{
  "n_layer": 13,
  "d_model": 192,
  "n_head": 12,
  "n_kv_head": 6,
  "head_dim": 32,
  "d_mlp": 512,
  "vocab_size": 4096,
  "activation": "swiglu",
  "norm": "rmsnorm",
  "norm_place": "pre",
  "norm_eps": 1e-06,
  "positions": "rope",
  "rope_base": 10000.0,
  "rope_fraction": 1.0,
  "qk_norm": false,
  "attn_scale": 0.177,
  "bias": "none",
  "tie_embeddings": false,
  "parallel_block": false,
  "init": "normal",
  "init_std_qkv": 0.0448,
  "init_std_o": 0.0,
  "init_std_up": 0.0448,
  "init_std_down": 0.0,
  "optimizer": "cautious_adamw",
  "lr": 0.00164,
  "lr_mult_up": 0.669,
  "beta1": 0.9,
  "beta2": 0.99,
  "lr_head": 0.0125,
  "grad_clip": 0.5,
  "warmup_steps": 580,
  "schedule": "wsd",
  "decay_fraction": 1.0,
  "decay_shape": "linear",
  "final_lr_fraction": 0.02,
  "batch_tokens": 131072,
  "seq_len": 1024,
  "doc_mask": false,
  "train_tokens": 507300000,
  "steps": 3871,
  "dataset": "wikipedia_en"
}
Each number is 128 + 24 x the weight over its row's rms, rounded and kept within 0 to 255. Layers, rows and columns count from 0. Numbers have three digits each. The size before them is the row's rms in percent of the matrix's.

# layer 3 attention output (transposed), 384x192, rms 0.0355, rows 344-351,376-383, columns 0-31
103:171119142121113132133110104103118094159139132145130142155092159151106156163145153138164109133094
097:142080121149110088146116168082060131126094112100140133158079121155147141156147139135140131108123
096:130091121187119148100144146132110110147085115089100131139098079100128091113145120134091143132134
094:100181111144137133153137172084110130103146110155151153109169156165138136142132109109085114158127
087:113143109105116128141140097111160106106170143139126053168149137116145132145143112116127131135140
103:143108114154140116106134101144102107201110109140108104103170110099144119150085181099174155090123
094:130139153169126113139105175140110154088144092110142120093137145062104121154114128168135087121130
097:124118140125114090136132187125134113123093124106133120110124115069110170165183139116132118170176
089:079163119081135113096158144167107148110113089111104127056143118088153095125154137138158119123103
094:144212124129116103094148107148101143111169131146109125139100131125124112156127126130111128140176
074:166100119121143170096133110120166133142160172137150118182126085097144171153167117123100140146122
090:167114141130158117110127103100160139090134155185140113136162132075120114115119118134155098079138
097:133146113145120123081119133110087184152091120132084153087097122121134086134126158123121099144121
090:121141119136124161172101114156175106146127161072120154116145175110096142124127064132150158129104
103:093121122105133136173122086154143109134118134104125091104105157171136134109113112138154152151113
081:090150122033132145089157119134129079107165114156124132148140167137138136139098104106110119096134
# layer 3 attention value, 192x192, rms 0.0445, rows 185-191, columns 0-31
096:142133095109128125118119128127163140133136143134111132150146112122110121126111122175114174131106
095:179137096123147131160134144173183130127134136113151109112112136110091144117090100134132125117114
093:101118143102116116106106133162127152174127109086125138099085101163184104142144115155130117172154
093:148128140145158112141159127123135099121087134130160132134137098126129138106113131119127110120108
094:137151106115110141091119115125117136096083162115132124162124154148107102134116124147129083110142
096:161154104132107136133109170087117136091138143130153130125132123146092140130124131165144157099130
093:163099153130176113111128133091123153101140146078135107116097125141119076148122128110110107113116
# layer 3 MLP gate, 512x192, rms 0.0454, rows 0-19, columns 0-31
098:143104152106134106123130101137158140158107124192187139169112145117133088124159130141103124116143
100:142149159160127138145106161110128142138114173122175139157128151098146129082134125127181126089136
101:109126081124128110176129084170077164120099172154104108140112155144155128126095172140112139139149
099:173118148130145110116126139106104126145117109089170102141144118097117131195128107128118102189144
098:157087104094127140141111140116127148136135122131128134132130136117112129091156105087137112133118
103:190174114146083123127138139146147158088106090123129113153166129193132114129108139157113129152162
109:151131125143132133091113111133152167124091145150143122115127124142101104119107093131141109096154
100:123140144122127096133136129127152112095158133073157123127109139165131140141136145145106087121143
098:064125152140107125111121103166176132148155148094113140106146141156145110080135081096149079152134
092:159104134102133127096130135153131131138152159118127160094116112156106163115098099077156127112134
105:134111166129139143151136124114118141162106083136144125138152123094158146161109115177137125140126
096:081107117124106097114159102116080119122101170172089109130110130138163089124111103108078118180110
094:141135155117078076162152105113102112151124120100140136186140114145124115119116125126156130117138
096:166139142122110141138124172133150151120148105146098140130192096125134124110141149137132101093099
105:100115163123108119094158160138094168131123133101145082133127148147148161128125106143169185102118
094:139107159124114117159148092171137110166120132201086123145089110125137103114166151118113132136095
093:092158134115090164181145154174131131114122159147118119121120114121208143132111158105131196165158
101:148129149126094121147152126152128117124118088101128123163109098158123150143086097149105135126104
097:112138101095124135165152080146142131133135108132108171114157151151137140113094135132119180142149
095:160172092097154086130099154153149113094107118140111105153118178135110114115093160164128123102093
# layer 3 MLP up, 512x192, rms 0.0442, rows 0-19, columns 0-31
100:158151139105150102151143139142137096129140145140137128132080112130125105101131104119110171107111
100:141147104126106111124143097130072093139194129139134109111104137144133093142135111104115125112097
099:117143132156179110096072120129121137147110156147107154165100119132118139103133120119138138138157
098:133136135149151113122114141064158098173121163141148122115123120092143159161159095088094090159088
101:085140086156162147143137114134132176124107117133092162119127131135109118139120084122085131119137
096:103170092121096138093090152097157132080096153125132161124133121136138104099130125144146150159156
097:123118112124118125141129094120149123090136117152141115123122120162132101152114131147146104170168
097:111144119172137149106143131148155105145125150096129118123088093118136166151143102130131122140109
097:122114148192120107149116121082157141167165156124156121096158161130131114126148110164140130112153
099:116150112156101140115156103150142116119109127118104114163154115131119145126139136156152102154138
098:108132108152111103096084120103126109158115130094124102126131126132125143192108114128099070152140
093:128106098104120196096134113127125140119130077145137110102144114121145147126120142144156107126162
097:151050118140148183118124130129118144149128118100129120133119095104158152123129173128121176103140
099:126163135136126109121137098164148146123142143144124090077065083135151117148102121153143169137117
111:131161093118113157148103138120157117137123139121095115159122118137160155117125104138137182116125
098:134129124103140104089117152144130139109121137108112120112134125124157146123096144089149129158136
108:083113146161088162099133128135142073123127136151111130121155098109170121122125089083162139115128
099:122136161123125142111077118117147104096162100115101119101102147125117121116143110077125104142127
101:114143089121127181140101128108131157124125173103122152117142099164161116092125132161160144120148
092:129124127146129135130117154158118092172129138126131150131150123149115156111158138169143154098095
# layer 3 MLP down (transposed), 512x192, rms 0.041, rows 0-19, columns 0-31
109:142105140166153108125109134147101091146140132146106145139131117131111144162126122114146105139082
114:108111117130136132154115156140145126114070105149116160069147107120177129116105118134097168143105
083:154153149153157134094092125082140131130109119144151134133119136136128151101153080105165113088139
100:105125098170099134112132137133165093119118123106110110108115159107126115143144146116123115173123
089:140118155122174126091130140102134121071103091100138082133128134126160133121085153106138119134116
100:080109176093134123141126127140175094111096170112118086091127128097123146089140151103138128085157
098:130170133093135130109123101108157137108140127113080152133119185118106135063151120124135155100128
103:128132132139138147082147107128108172140080162136112141120119166100148141154144118114135172138130
102:093118121125119129147129129157133121089129126105129143162098099109112135132123151086112098147136
092:129162156111112116143129128064135097099156115143103126116095161149168131161135153142138121117146
096:114137098093141129110135126129142138122128118131152169156160106104107101143099135166170125122126
089:094118094103138142119159065157138149149155090115107074104151119105145104169122151119142075151136
098:133133132168144200082132130143127157134126086099130133092114122127145103136152158148129131121135
095:110137094169154097094154094132110110134148132156144099100061137139126121137107159110133119166155
100:137160132096131106110138137138087125145156129114151121131151142126181110086123137112134114132137
094:125133150163117147164146097105130155107139109108147101132102115136111083132143064175128136134171
105:133111176143146094068103099093132128167133108099131161176125157115121106139119144120143105116104
106:115092138146155124105106130137138144155119132126135129131124169142125096125162111104143133135131
093:140157190141144114114120148085120124115103146088153140124142094142119129154097126106169099135142
100:120139153124141128130121113123110113173108141125122121140104070085102132171166140124103175149120